Weights of a small transformer language model: LayerNorm before each block, 7416 steps.
Each number is 128 + 32 x the weight over the matrix's rms, rounded and kept within 0 to 255. Layers, rows and columns count from 0. Numbers have three digits each.

# layer 5 attention query, 320x320, rms 0.0537, rows 0-54, columns 80-159
132155107117135145137109165132110099147095123166105138066133172119132095129114087105147113132102097130122068140112171120093133146077142138098114136116123068111100151110145066099145146108132145161143150134080130105117131111070099100117112161
179090152143105093122154094167195137129150092113161129138126099140143168125186138126075132098141173112084137158125115120161158103114105192185138058112163097136135078154144158112145120108121134102118148145102150140085109068087118143168115122
161085165144080129095134171146131130136063147141191180127106131129143118082089118073091121122128092108103119118145203090157149152108160132136108135132108127170106170149182083101135151097102093138160131120090115110106106115080169137151114168
076116107086177155169103082034135192158186140154113112179136156093077131143106128150126158129121151191148139092139081156158079164142159102118143127184108199099153125076112142216120139128136111120111115141133129104134159200215169135098138069
122107086152145124111137146207120134074171129091015060165153100157154115140165146197170147116125182066155102142092105135103099105119077141064145121057210099096090088137080121123124115132154243093074167099180136151179122074123086079173152177
119132126150163104186140060107150176132213129135146110151130109130135161152140132162125139122148179183121152157148088133164133124143131116126112152182096182130213049081136190165117116151126113093134114160141124120108155137177102169134140054
151135116106143123087145128113120121145099130109099118090130170120137145111133098124151117135119126165114117099118120141067157092096172162114118141134122094140083191128151094096143139124134154131134137145121104138159087122081139112119115157
160110184177133051111127086220161095108111110091158140090126099144164174087109118085093143101142169107099130176117146138146132093148087161149101105095171112142169060180146180066152137119099126084086152160178110146106108045120131139153132114
153092140120103136122095105101185155152192092147225145123136112116163147162138130125063139123132159175109116123119094125171108151074085155174162093160136177140212069124167133181136107143105128112153129171077160117088136131136132108148133132
134139129076120140157133140111080131137094135175148168117126149105135099117082144094113123122121078165132087113131175156110096181061152123136130111115084098119098169112125086136142154162123114178165131108117124106098144129087119128095115111
139164161114115078109154076196103051098091139150105131099091086135117126124118152133110116126142045098112140130084165135108110109141153128074116106074146063106083146195143124112160131131066119172103129088143142132205145031072120116126113135
127152122107134137125122156104151120124104121089131107096163130109109113102132098107153135123135106114117110163125128126107173135083162156099117152165118104116154136117158124102129133131126115145163146131086096131129131128098131134105110151
118084131133117149129138115133109117126118143146152125157096092107139094119104141147103148132126120122152160083159136137162083113174137103144129118125134163147129123119100121164083129124140123120097093117153147108122129134176151119110154117
092182063083227103166124148116081125144134136106049063124168150114084119149136122125223119146117112122181109116119109137053078124107159106082130189142123111098110139100106121085110120159178159141123144128201131114174152171154126138080128078
145090141173104121118153105155121100092100169134148153142092113148169117133125146117116143112137136100131158114141114101166105108193104118175131094113140155173124112163088132149120134140137102131119113124155144119122129106162122134162135154
159127113123109146091153208127106131112087114111106142105121130129111106107118112092152148119128088096101106159118160104108139152096133144101129137139140062127097161119157073096139147130141137140135136136091141127141146133079121120135118171
146149115161118088103176092185062097108129200092036093120111129138172136143141107112167098141131107086170137112109097144085083119213089101095119133071154113132049105212070119147112132143145121118087145124204147152239123033088054149133117116
148073160171070115116144117157185139106125110105207160151117112124134125120124154097065138112165162101103174143155133111181136140155114129178123096152133174147158070112168179142135133100125090117123102143112128120082120141167164133164125105
115143128104190132120121079067068039145133152200141140130092140118118092077086130145153070140116098149142150101088138144087114107128142090094083141092066106138088253131101134120130108132108131172150113102177095124130092141120147119100115146
102096135136135136153157095121159144128157149129151114161096107099095117173141145145104143126167143114157180121160102132182070142192116100162123123122120179138142084103114152157078146134166104132104077142151126122138163158200159152127129095
068075045107120197136104196066174118158126100115185125144145118116092060188163135123082138122099114085118126128145126112150140155069150136174131115178096127081174113073137079161103114152104121153159092089063168130092147186174177128127126132
131142085104136147159120160088087112166097146194127178083115162113098085099117113111150097148112064174151108132132153132104135137080179128127152115135089097106103173132148067118130129132137120162156114126118129088130137169101121146099110137
054158085123104174136135169128076127116147143140111117128128132126097049127130098146166117103126070085178133142141132141144115130150144074086118142141133128093123165101096101172125143123128138181117132100135152112191148153138121107095135111
078173021104084172197115133066120173156157082117163161092156137142139106166123137117121106101138159163147117163162089109153188155134132133169165112188047139115211065065084095156118115156121063144152114080061143102103189204177093127144100089
092168099097113179153120145059089121137111143153146164124091141147129070129066090108148117121120114148172123131160165126144135181183154080154110150151052172143152140111109108152109143133142072198180107091117125099089161228159125124130106099
143094137159104136166164107159131105114155134128155133162087093134130105135125154150105135110165161093129172142137106148153114108178111101157137098120125152175147100151095194159096145132133125131126094123141127114140125130179132144126110131
134132098102200081160127066167118070111132127179098108108126123103113152113145117123099073131120065161117119136096140154110131109135158114097082128138093068124149100180127158085141121135072075126102130094167112119147118087121124190082088051
130148143150144129097158109193111128052178119066004022148159134129152156163207113165134188143139098080148089143092063137072070095115099135074152124052209101061089089150092125135146123141120236088080137145221144147218112049103083112160140184
126142127120161124181145162126134126126092131135096129077127155129115116086098134107145126126140114111112139131133139125102172116089170125091133164150102102088095160121162117061132158129116108154136137099125063118127149151103158136095120138
084167026090115208161115143059068099160155146170142141086126131138109034131140140175153089104135079125145104166132128138142138136153162087107146123143069111097159162123084051188105115171111111203161121079079135111154136182136140111135128137
137152132103138150134107121080134108135123096157111149069156161145107161120140094139151090114113122171088088151090143129075166135079172165108134139137090100112111141118190120098164115128089145133153149139106096119087123110055123106111118120
153098139161127101142133096186136116126147171144123130156092080142146138112101160137132137134139136095152148128142096138162069112172089118130146096112148162149107116149089152144109140121141150093097088138158140141135121129175130148141132129
113125108164151115106088120115157129127167102113132131164091140144164100088100117128183114125063123087178130158119108099109138111133109134072100172150166098084150066154145150113112131153125153131140126133161159139139138095143145121126147159
156095165124142097104100119089107141149128117141106118190146150130150149130141127110083127157090122121192122103147121132111103129150097107136123157111137104104133152138147124116105109103083176077122111134146122147101119105091173131093142147
116101116140112137150133109109121104116103155083119159151092137130198116113100124152151145139101117075186088073158187102124087092121151105094074093169156125148116152155140120146092133082139138168147062144088154137130133122161115113118123126
125118149125129115080085127088114118163139114133094102165183140133146128106138163114130129139147142106156129126113126111133121176172115128155136120133124101152108152097102165130128155113092107099152135140133109125166136117125160141140155133
132119066179106145122077122133165127139119112088119126118136109155119099110127143146113148139114150127112114169113134104118129143094092184134099127147144120137135102092094099097150105124175145107116160149151164135155122119127112120187142193
085126171113158133144116122124151124151156161135092109164129156141115144163114137097143141111099101143159098096148110106118089112195148135105142087096150125106169123146139188159107148117095141188137124128152148123128157116143133143076118088
111126136171133111129126140136133132123076142123143125145093072151130104139112135136138174125105151122161085130153171151140101093110125133107140115136116143149146115158123153139095099124142131170153092152104151127103129117139149122126124128
111147163115144125121115150094140101109070135078094121076223129124111135141100105125146143130128119134167136112107123127116112175157145096156142131118103137137083149146098146122129115100113098172165125136136141124110131116134137079082109101
096146126159144128123138161126176129123108115155140148096137127145152167151118120130137147151137129138116121128130173146141103093152133112117175185114115142118131157121096108115119091130158107115121122159157121130142184148155106139063120141
115162078141121129121128121102135101145108091135139132134176114124131107107141119141156099138133170179113183143097139114111169154129109157141158119144155107105079113150126138090141137126184138148136148123141165127148123132105093113152142134
120106149144169080110114116110128115106140104089144128116120152113149142131153137130174149119083119111146095092174131141130092119151120114101163110141155134121157153130155164128125142120058115125125113179126115120122117107121160140123121097
118140155122148160113117092106124140147087135110123153178127125135134133121086095124093151149090118086149111126122122134126078127124138123073146147153115152099134111109121121145110092112112109131149108115098168139146165131143151132107135144
142134105142129131115123116172095110111125137164198131090094157093117118152169142151111074126174125112089149145071110131157146133090109150197124117131127085202101123133134109131182137146116117097150138119095090126116069131060125124158144157
124110140133095146103151153122153128126100136114146140123193113125139131093142094159141145125153144134091162174129101101163191171122119103120120143147122133123123141096123134156136129135147145095177136134124132146155159113143117141151146160
140136086128162130141171144124122114141131168142074132138065129126104135137162148134124127143120120154116105116108183103139080097107128097092108145117095164123125131127128166138117109160121115116125123132106068132096123139137153134116140136
193091116149096135116142168160139124138140103152195133130141128116117122112123110140125110098093159189116156151137074125105144130090116134142147166121145110100110078137162102105126140143160186123154136100129125134138100118120140124163156159
108117149107108120107141098129131131125094099161129125169136146161156096140149132137162155124103157101123124108104147094154110128112129120155136066136139129160120173102110141175116121129106156160096117140078148123103099139090139118184163150
110090154146163137157155141170131102130106130137100122146154114165114102122119125149138155141099127115158091083146188153135113114156128110114146129089151126103126174155107135145099141096114126133118134120124145118140139104151150122098151148
139110178130063121087170132101160116122199123165149146165101139123130133074147152163151136139107151141078170136140106114124150104146154136129111116120104148145083163137114157122137132137159164102160132155144149120120093076125131158155143182
105144087206149100101100116153092136114146119132155133127097153126130116121125166103150123138087146119096148154111118110085150129082074177125099111142141113127136105156137104117189108160153129104130188101151102145123073168074109138184143137
086094179089121177151174122116150114141147152126122172135071133083116132114087126142173171111143079102150135091136141133155101095155187100118098144123131127126099148104110156169073139103171131186146080143113147124150191103138073143083107113
128091130146122147147142121118167108099149139102118100076115131097124152118147119181117101126167132121100137122166169129157095114145112127131114129082144163117104100087086153141122133143164170084146146112156180148166147104154129109111155152
133138116140120145126093106127103143111165099119139092111136123105127122123145113104129088117163137174093158163093083114137133161073088156148129126145144127142118086120125100116176128141147148081115165098135136119134123163119121097166151120
# layer 5 attention key, 320x320, rms 0.0458, rows 0-53, columns 80-159
136175058130146140125111118101118140115111134121101138115161179124119191161141104117197122183112025189131137104101133178127124096092238137064118114160114127140131129071125062148130158093107111161121122162126172192143112106147097084062171121
139166133173136168170149107143172146056172129148148113144129124112171144134133209180062147144133163094083145135131098166127215166234085167173166136145091132124127086129120129121124140153112108121112092149149101174081113149089208180172146131
156193078191114162109119130100108136122117131138117143112113137115143125116094140127141139137133098202088125135112158148167159114202160160134105084129068120235169149096132115125102134149170061142118107142086127132097086106146169135132117117
141071118080145117117104149159147102161088126108138143129134101109089095104124129084097107065132174069111121177143152061148080142135119126128132164104190135066112146127136143113149091125132112119117156119124140000116177174132113096144070142
111048206102116094081146199178075155099141166064136087162148119130132110108166142148150183172104150034152154130193091148108135084092112086169162102145255142044075057112123140127154135038123223131139167115177114242140080136126095177175159142
117141174075127093151128096117169140125174095134118150121141087124125099141105114132111128053166205082153157177132117120170137171114088118153120161111078151102144137125101181151143105156123117090120133116168080089136193165114130162160089141
115066127137127115090133157137101134154083115106075141129153165153126204083094122130163139186073085134106124115145126134084153123105229125097105145120171129125071139090194109124083114070117149118136134137099127158135115137119135064072121133
183185149133139142143148093143140159108177122139139125122107093105184128094116188150079145140151150148136155115114108203135167132185131096136171059127073117199194081163123156092144162124058153121151115121166027211127078141159157167150158124
112128083130142167174115091066180117104141014109133143129123085147136135136111168145081135095140181059141157171128104138155098217217054178141124127106027141132150139112115107131167139179123128089105138135126124090094182197098200125174113132
127182068119132172186128122121145147147115154174120143124121151119131153139131090114153131110100012195154118076090186153134107094076187140083122096133077099229111153091100090114130139150115103179127104154122185130158149101152119116049142131
092218129107126136143164092135106120117119180181166121131123123137178139179158154123114130161141075167098109092101152154084180121124177147102157101132124108137111099140116115144139149176065111247134138128141120169148119095141120152098149115
132161098131114142082104139074118164160101134077101094102142131113095147096119075146185142165097107164138170120110132145147154098107246127075127131153117108165172138090135141136092124069095142126150112147095132183163099111136083094084137109
100141122140111100142149119147114099143134159181187140124127105118161085115127144128080103044141180094110097130161118085148120132175037135190146157127146132091152130195105129127152130175136101137129144103115150045077154129137149163144083132
160079135057135098122119139135092153196132132102157079116148122142095124136163077075162128101122051104159114136122144101092105081000164054103117118139209093049107177132128149104120119093097166151129167107131113115164157094145041111090125147
146107176137114141132131139161147118104151149181160132149100100150168087135151177129056126090152196113098108135162106117118130130185016131189127117113120141133117100172084117134149107188145098122121126135135108103085130149139161182180121141
141154119181100161092098142112106163110095125062125121110121141140110171126119079135151130175129065184105125131114160171127115101099190132104126117137142136188151139076142131113120145089150144096146120142097135165149100111107101127096127100
130154151106108128115172083183082135129117174144173097164115104111174115206144133118115132165110058065191140089138158149066120105101099071117133102170143115131021117165116098154133166138094165217124184132187101246183107068143073202188155149
110187108152141150133130134101177127131154098144186155126123122103146061132132170147096117072171204117093138167112129125184152144212036162184142157142040135139201111173063173153142129178154058152092091095141119088082117162145186175155121114
090067142051160090105136149181138055155114161216112177135112170134129176129099124092136103151096071169139057111090145102100126106099177062105066168125179098092034153131171106098153121125158154175171154174119191095100154121112133047088136130
148146147138125093156131130163145111154127103152181139123084119137144058143159148093083132042148197096119112149138141091157133158146034143168158129133106111083159105190097177125127145189140087122136132093112130022103171120140132158164088140
087217027169118153123083143066147104131156183145115083121169175154116092154181131152111140087144159157084088164112102078171170091145095184182137127139046161098185124115090104169147135151125081109110111108103162024091097141146194110153106116
125166055148147145169096119103127128124089164191107130094135170143125181142120098092191091136089039215129099095076152140116131110093219142092086102119081108169106166086127068113129149134160105168156108148125182120142146110124077067069116110
115102146131090125078153153110066119173097197111139122096150142123143116115133077142171116105141114164124066136169130089184093139094155117120128165115172131132142158119075112138146119081199089149140117117101174093158094106112077101120114099
129215060130106173161095130000194122082189149086076140070169149150178167136140052198122068086134179199162128174141100142161183125121123209171122167127000171145172121091023126167132146181184036068118086108124109118184123126141024144107094085
141199070121113125090133097036134100125156180174103147077136152136145133196149050107146064076178125196124078135121144092174091139100116142126076128115027108197184147145096127138103117191191049109144124156115155055125161125150041077064090130
140142143111114106155161116152147112107147117154186137117112103135157086134139135147070108056142224126110119154134105127152147150162062162174141143112119158119149104195076161117146144177143072117123111089154131074083120140131133182167116116
079203056068158135171158083170130125129126141232138127149098153097126113163118180132100106115145053126138127083072166137080201091094199109075073134162069092128084152139080119103176134207042112255136150147149117158152141109145134104088102125
121040221103130121088139155166079139111129134025165081135151110133100142133150149109136176193097097058148150162173131117103059115075132055120189084127255140053048126103152153145143159059123195103121178107169136188150125096144134164168176130
149132100129126144135088140151099146174077115118094152107133172111080141119097107086189129124091102182130124104099138146144168072064246122077107110144158105140115130094155152092071129081088142139126118135098117131133099114123067088054148101
066160047108128115137111130035113075136091211177062163070170193167134137151126085172160067130120112177103108097113141099142149123126173159153098210133057159120102125123066048174166131171184062127107105133095188074120126107114122105088087105
124122089124159160140112127116145148115117131132053111099134190137108208119129099147201144196124049157126142118076154150112150103071253117050123137128130130115107158081165086129119140106090155153128126165115129168161146139145125058074181134
142104178149126093150144145193117114095158115169174129126125095130170097128131184121064111113146195069116099133159084130126131148153011125158154136103165137106094077193084144129126145188143128106139158131182151099119164139125164159176103120
119099095136092143119120129107113090125113137065139127103107111161155168119161123125088139082091143108131074103136080077114120183133116162123152125124105139149189120114115080160143148106164110092113135102141115128164162130088127142132057120
113091123147161104143119154095079144116126160128118099096138106107121152152137071088133108060123106080130138186159169130106132167145149150166150090127164105106156087122152110145091155144123127158110056108123150063162181152080150154120058074
125135119140129127110106140115137120127115113068164142092114145118108134097110056123110173058111117136112096193133102080129112149118105151125137127139149135140162136104071130119151136155154105131117085140145128000122152149132101146164057110
130118126111110124114121145176138146108141122162122131132134091130100077100147177163094090148074148085111119130126102135108150149141124117098165128144172150103143075125196116084102144120123160134099164145140141170120096123103138053143192114
138139140141130129149148142124153135141132125135106125142094132128114167108111219168139129196151124128102136093139115156117117120162134101069128128145164134116133107153146118084141133096111140119164154139157125243115137111124106131159226141
141135112132118132120058128114125097106113107115149133121182098149117109123109056086138095035116121143159133176151112103146125159144096133175159125096093114098162146114148120119142119143125130083106179147128133058156140152130123134157090115
122115102139136144113113149147141120151125131101134132114100140153130130130121092095155135045117111129141131150124154109140109136113146137137154176134127116162161123110089117146142136143184132159097056146089142020158159158098113146129054120
137127167085182174160125135116108116137138124126086117089159141141162127125107102146160130109156126076164144128120104103149104141130138143144109118118104134146130169089102117079153153158145122158086042146126109092120168127185149141111127081
138155098153128099114106131124144087144143151117110081104050105130132074127127084123114165045098159133121111173125138130172122129141112146144106097125085088119112108139102126116123071166170173152153188121071161079124117147100122140161127118
136127126152144146128125125148152147132143152142090156119119118141167140156162216165117122252108117150142137105131137166141129111103115121093111142159132139133085113131150107145132157094105147122144056149113150232148100098130139119096217078
143128131165125161140092146099107111120153135122151132100093101117104124111090075141120164020089136137137132159151142118125137149120116126144147081131111119132159132138101108105122110159141119118103174126126128029135128136125094124167067145
124135104161138116123076107101158103120090128083142112123130133099121113132174109104153152028085111136148140186125150105146113161114144138096165150115135098116132095147140146110146113159185153147092153137149166076163113171116098111176094123
138144149132106107162174122144117154086126117136117122126103158129121135140114159141143141230136096096128141093113169168102134101116169123119150151154118137138111096088160113125080167115079101188188075137100099190128120115134128108076206136
106109151100093135119150123153123105132137118174133139131140135115157142132141187141119104205131142108154105082123109113168131111091102127129130115106138109170054130164129122133136143136081140117096090133142118201099088109151150093104195140
105122107158119130146149098139102157149130135103100133136082142111114091148160082081097145063144114096110126165135156126144140125140162112133112129160091129103109113143137101141131092127164133142117133108135101111139163138163126183119076124
120112118147113118095140105119126158148117135148122138092101153124136158130157149126115122192095143101123144104134169172149144115096129148148132123105152091135146090135159105153146123093061125129177158110145141209131127127114135129108162130
140100129123099160127118121159152139100181111149146166130189130100109104117140175132118113141168117164130122116109143170098119145183127096120172181145196162141113168105145130123122142155176119113126076155114139147140112162122125118119171121
157113117128099142094099125089113099145116114125182132127123110126128111112109083114095135045144126138167096159112149096143144145140126115187118128140139122117172137126103147113143124135158118131086152109097108029143142122124103154137035097
109098158155104150150204128146122148116156145136146162143174106150115163167134186115114167188170106117137111089135114143144120131127139094158169111118136118143118126133166127160110188086110135135146005147109135163108126143136146088064150102
126151126135118126150170112125127165132111134105117122124114137123105145151158213166109129241158128109091156117146098190136129085153127110103110116163125131118123105133144116141098130107105126126174137115137103238101111117113146134126213107
140112115126094115129100137098116111105124128109157142127145114149151107106125040068110112013113119135146088160138141082138105145119094114175141147108120112157145141121123151159137120161149108124102107136132120020141129131122127126112040150
146102100159169098112122127096096094162134145073185072102117126110155154161108102105132129079126106092132066148136092098142150131118120131121093132153139096152175147113145137111160128136118142202146087086072149120161141163112128176125120093
# layer 5 attention value, 320x320, rms 0.0509, rows 0-31, columns 80-159
111123137118119209087109135077116151117098164108164140116108163109091099181128147140123143139102145086139148145139139147078130144147125108128089124134149136132143115104112097059111142116145105129123136148103131135114135186203132128112133139
129123097117126110106110089116114149115090155130094120145105151133120156111177139144106117124132139135155149121120129162139093113097108086128107123149097177181144128101100100161137144117111128101085131176127109152107103121179176139116149126
122116116142128158131115112140128093148082052102066177054137092118149131127141143123151121112119110156142087151120180155102158141108123109092119119079094153117141086148122185084138125132145125128141119079115133134147152155121111082138119153
116115093168117152103128154069118129130155143142113158078138127131132115158208102153135092126130149061135166140150140110095181117106114169151108143138188115144128138125116048143118118160207133104146116194071150132084134194170170142125111121
164160131139113176135150173129139107121135129132160095127136105148154125118109144125119149121108117148131091146117132118104142143129142170148162099148123103131135182130119130094142118144117116159123137101095091116139121082111157199153124121
145096138144075161133114156087110174155109121172171164107112092117112102137156133107112136149116140093129127114142153157119117141136140099153150155095143124099115114134136106110145119120134127125163132097115168119075140150145117154120112148
139143119146118073162133155135161112142134084116183142080101120125157127089121141096100121131136110111133104127118121110106145149108142119158140120119137086069107128140137153106122135159115124105188134081099124112061131109118101156131124163
089124116092087098103137131096130109111129152147128150080153144113112144093138096128133112136150123095154140129125099127117141138166120125134130119144190126093131100105097120104112134116130142106138137150116120135070107153162084115114143137
125109132147179190136133104108095170121126152135115103187131154127103127157175132181120141123139150121128172107147125151133070147109126082107108178133081173160151134131118103148138124142097150152095109173110092141125098181189174132123130111
131134143083178112132120111105157185111107109095140082185124165126076167152130143128115103143110154132127170113130069108142087141095128138104116159159170123125118114065134128137110135137089154131081112211144151131090174182160132130121155104
164144141104120177130136103141097140132123130145073180111134120123104111130081122160131175120130118125120117145090148144138152097163125163109121099086080145139124124153113129109157132118144111145103117153137100122190072163138132095149131179
121122134126128169138109095141097111142084172120107113146063164143105112093151151102113123122121125136145137136110132140119147112141129124133105119106068102164150112139117114079124135108092137133133121117164099153102091083144146127123139147
071124108114132132108112133089152126094211120126062131124130175123122114175122102121151126115149110112148115162109110118123114134129115134116145110149130138103148142084127131143111125132127158140118116163162148126219167125120066104155141156
135119100105152106126130108140153166120141170119104117187160180130125151158081116151138095140161150117158178116117103128131078128113110164113095124186094218140137144079116139189118139112136119140086120188150117138159107151129139144124122077
138143140119151136126130123152138138121120094098148115158129145142117131075124134146123082138103121123137143156112136134142100179082122119114144133122122112122140119111141125135121123114128129142122124168170150134118124176113093108158134129
121126143131094128110137169096135122135136112114147116110122102135145133123129135116124091125143115130129112130154143103115153131164117107160137087133135083091128132135160122115135134126155094125157147073078111119135132115155141149142131136
148123127170124072143127144171162080154119119148164174077112122122169111120128124059149084138131115139124106142152146114104135148156114140125106133118113089075115097165142154087146136158151098118182127092113117140126137061096124148139108119
084130143113156203101128095098116121184122123099179153141112176116111127122158167138116128141086140155089140125125133123096149105163120143103106153134107116159152142123134133070137125128107079144114116103153057132092110108134115135134131105
080097091127162122147110128127109176133125117132124110147136153112086120150178145123134165125130140114149150102112110116132072183106115126127102150090150169161109132103120087143141145111154130100096116214169130118103113138129089100118123147
112124107154150105123137102088157152121178095095106084193178166135123145158158126166144098141136151141139162140129092142111143103125115105125104176176180169091137145113141160193114142113105135134110140155111102130122151171146137093126146101
143130138164144159147116139161104061140125078158128187076093119127169104107142119122129205111110134139109116157100196138143142129104143158140144119078101110129116151178132153088155129113161121120141123091143125135137113090122098116134146153
149111151149165141129114099136159108150113137152132147101105142142135117127148127097136112119130128127134134120097156115128076125144133143097075105139089107125129130120137183084144137136166121144158123168137126123154122171126140131118132124
153123157182106133125129149143175088113114073165189184106120104127155148152114100119130040129106117138125152120157128101083113079132130132133104148102099077123157111180148117055149132151153132146163119121088152120125133161129148127119112121
134095153139078128122141165116100109133159094140144158070119040123162130092172142100139127113095110130127097135161175167132150130128130104136153110141163114104133095164127136081141136134159130136135134072119128125139134114116082096122128128
125150152143139145125121129113126099143109143135092166130099113132094097111129139143133110133109112110111143135120166165119152144166147126135070127085066121135136108144157137075101132130143108145132130119122167142165125086097146116136123097
130114132114127174104136113107131163094145155124125095221150191123116135150130132152129121139147114126121134109120085110156101120113114116109157140161117163157135161081106163208111119116102158116116107186149094119161138145141125155126113108
099133114084100114094138179135082068124133120152127177027141115139127139117140111143126113152119148129120121127154162150127195131109128127159131136130045111076117138178123121118134143140167099153159137103099119132103112144131104143136121102
124118118101153148167144076177125147160104108117096126092106158109122112092107113123101137139136128128125130117140112169131108135117136106119109138095098121139120137112125166108113116134112137122109121147148077116074142088120151121140124128
141103132110139128139105126150105166133099125107073113142163157129081144161112108144126165116115147134167136127129111140104080154126140144092133145103152175116152103083094150187125122118131135119077114212113171110140127174160109086115147117
152139116129125119158116138075158093104116133124125174112184102122155120179133118130151028105141126160125159119130112110116110096172145171157109114157129094087140154168152110123124117141143142117160125115105141101148140093063134162150110099
121124127149134127129119118153112140130129171167106141158143141138131134106150124099130167149099127107124142099123098107122124136114125123092117147122165151131137118131116067117143136099133104107120143145174137115103129126171114113129129150
163155150099064153137150132165069142091130168178126131129117110124186101103142128134095180138162132134149078144130124112144115106133126111173154040139078124136093167150137094190136124134117146170128134095110082130149079066147101194156114153
# layer 5 attention output (transposed), 320x320, rms 0.0445, rows 0-31, columns 80-159
154143133136140068139108109164116120124148125126107143138141097137132153068120128150161118133148147126152136102121124109128116141103133126131138118132123125126098145147131145142114103147130127115137104140144142118148152084100113125150103098
125159152117129100113127115143119083096141133125135123122172107144164071127075140152149124123122138081132112130097154138123164113138122143120135129117125106060143184170114144115120110159115107149139103097138167122138159131137113151132092123
153141152116112115115120142129157149104145149087136103148081145136056131093134101146119093154142126086126133106112100093157078111140131163104124147131127148140137165125162091106138116102129136123103089139146113130125121110120125176124160138
167089155140176104147140119145121130136140112127150144162128099113131118073107174110101169096113138140141161152145130112143124153127156097109134110133110141139126125143144138108132142122080117120115135108135118108164131087109115106162111137
110097130129139129144123127111152143136121133126108111121111117133112140171152105115128138133150112126147185100144129098152130129140129136127105137132124147154109071108121115146129128125152150078146150166143136109121154156106112085155140144
142120118090135136151166125120141130146132128071097110145131115150124176116143100100168084113139137162137140128155143083129110150129154139098107133117124169132114135114127139105111171122124149090095150153104080118134138133099125106134155076
133081129105150161158133138089151153133112134120127137142111154106113162163167129088140122110123082159127151149164137112143111137120171156129113143106141166155134124076141131124100130105142141127100154155099110107135112201100161088125137114
135136126155138117125124131128118136127127128130132147151114115116145101123115196123122153121122163111119138115115154134130124125105160130146130132120117120116119176135152130135113102155105102153120127105112143125141152152124152130142112086
130164124110101097118108098165125083120116108124109139105149108152148130106080122126155110139140139082154102115094144118133168127169124149097133108131112099088109166178120154120149139136114111089150105125157149130121183062146100148147116112
116157102183113117122092086147085105095130141189119162125124104124200142101100143140127179136132160146126099136130126167114184116152148102119135122158109107101139163161135154120110117127134088150159113070118142128119125076145134135169080133
129167104122131083099125163157112132137144110146160089158132137136102120122148140143132085147121148120138115100140121113134121121134098097148146117169117119115122089120130090140135120145118138147180098136124114133119129066134118132086124091
129155134162137114134131126133147129136121109119140122113160121131111140139120123134146131123142106118148133132129155127126107133126112151130126123130122187110104145133095150122133103162140141130132142133133146105129155168148130156113140125
166115136124142129103129129170095133185138144163164128131141136114117120099140152176108167136111119141110132116106095174132162140151107111135139108146146053141120063145140112157132105123127075148145109093122150147129106099113137139086113121
110137128160111127108102108135081091131147129134122118095132089127183083119106152157114182118110146120096097154121123164094191107142115065137160104131146054106162134194121116130144094158111114146149120084147179140129143079154142141150109155
118133101145128147135102127135140147128156140166132150103142123128125158157142125138119156123127137129120114123141103143138163119154136136121114126151127157125125134123131146125129119134140111135150133103119133105126118096151136134125124166
156112142112155142135124142100147152122112132126116147147113167132096166107148093121128128131112087140120157136126112108136119141071150145114124147108164131180100123090146124143136150107137156105109138165132133122129121152057124090160137142
135079137078137176118141171085136168144108116085119091141133156103081162148171107107119104117129088145132125131145141134130110143104145133135121131120146152167131128083151111129112157083110150118093145139122128111132121195119126099097156144
116153130173100098140090114143156107093101125137098115104148108142097105127107097141144124132194147074166133078131157114159090133127138125110127124135090166138102151146118141117134085144123156090123110160149175115131183138154116169139124151
154179129117093112114139096141098097131133141132120134111133084133156116091094156116138115115148152138126107133132136141120159114161124106105148129156105124076167122162134159095090149152111129135141091079106120122121152091165132184117115085
131131154129125148120083103141112116111134160157138195097085112128160091131105163141092194120115127121127088141106112131141165149147145147133144107109098055115168152164142138132110105129125089125125104061133166132099122125141155161167095154
130158146073132119125152134113129156107121136114164080166116141137080170126131118093138025137145136100145132104106131105126098121116110128124131151135126152145124108109119111087141121137123133140132122156129103116115101167127120137085149088
139125113114121097116108132117097144106098101119143106140129126114081191129122137117144086138110114116130111129154134145085142142150106130121154134140154145143112121120149110121142134100111158119159102129153147130137129076156135118123128125
157100134056149143121106138112123153137118139090115081151161152145088181120133102089152087126132110115145121110137139114112138167107138119094139135120172148164058154092168123115150173050096164091138134172128136122141107088096106078141138171
116122110086138171148126141098182141144121125094111117162123178142077146134140095107106079132136129135115149108112120098144104120099160155129100152086143141176122156070148118129137148089111125092081138138109103128147121170090135142113152143
141108124152129095134123136134117166126147118109138109125135116120081144127136070132140105140153122134137125125157125104129090129109081122114116112155139169143102098125085103120183133127144160123125134151157102118148103141164087143107146161
123153104152116113122098114163102119148137142161127130092158089125165099132110146168110173130109127151116115145085124166117157164167124128147136110134111072096141087149123114152127114168125083156144112087131169141118152098137123137116118142
152083150167143116128149144108168175153133136083108103166148131101134099123142129128093152110146133125112170108124105101118065147102197105132131094123159154168134135129141088131150125132105136102082146141118132133176122128108110093132152155
143140154150123117133126117129140135083127133106147125121124128133110150139137136134154123116126119131127096129113140120139118134137094143121115126151114162119152129154119134099123118136152134138135132125134126115128114166147117162121138135
124143139144109105098116087135099114117157126142148145136095097125180119068100171152117152137133165128124120128099092121133172121150138110117152118163108086113147161182169115090115124149113096152133086084159136141119135068110146171147107108
142062159123136150118112141119119135171149138131130086114140125134085133128130097119118167137114091108125165139163116118108138166118126106118140122103153132172124100096139108138169147066095157088120139143139187161148102112130133092119134183
130180124122110121118133099130111096134110102114122137110123094147148111119108167101145104108146167108140100127147159129126118103123138123124136145128110138094120167140108158095116120144114135145130120130108112119109145131134124168111102074
101119077126149152153173159108170123196129125098103108126180137124125129173166122134164107116117113143100167096097119127142104146121138161135120135122152158146128053091080131162124126164147143092121154170122109129132161152091136109096179108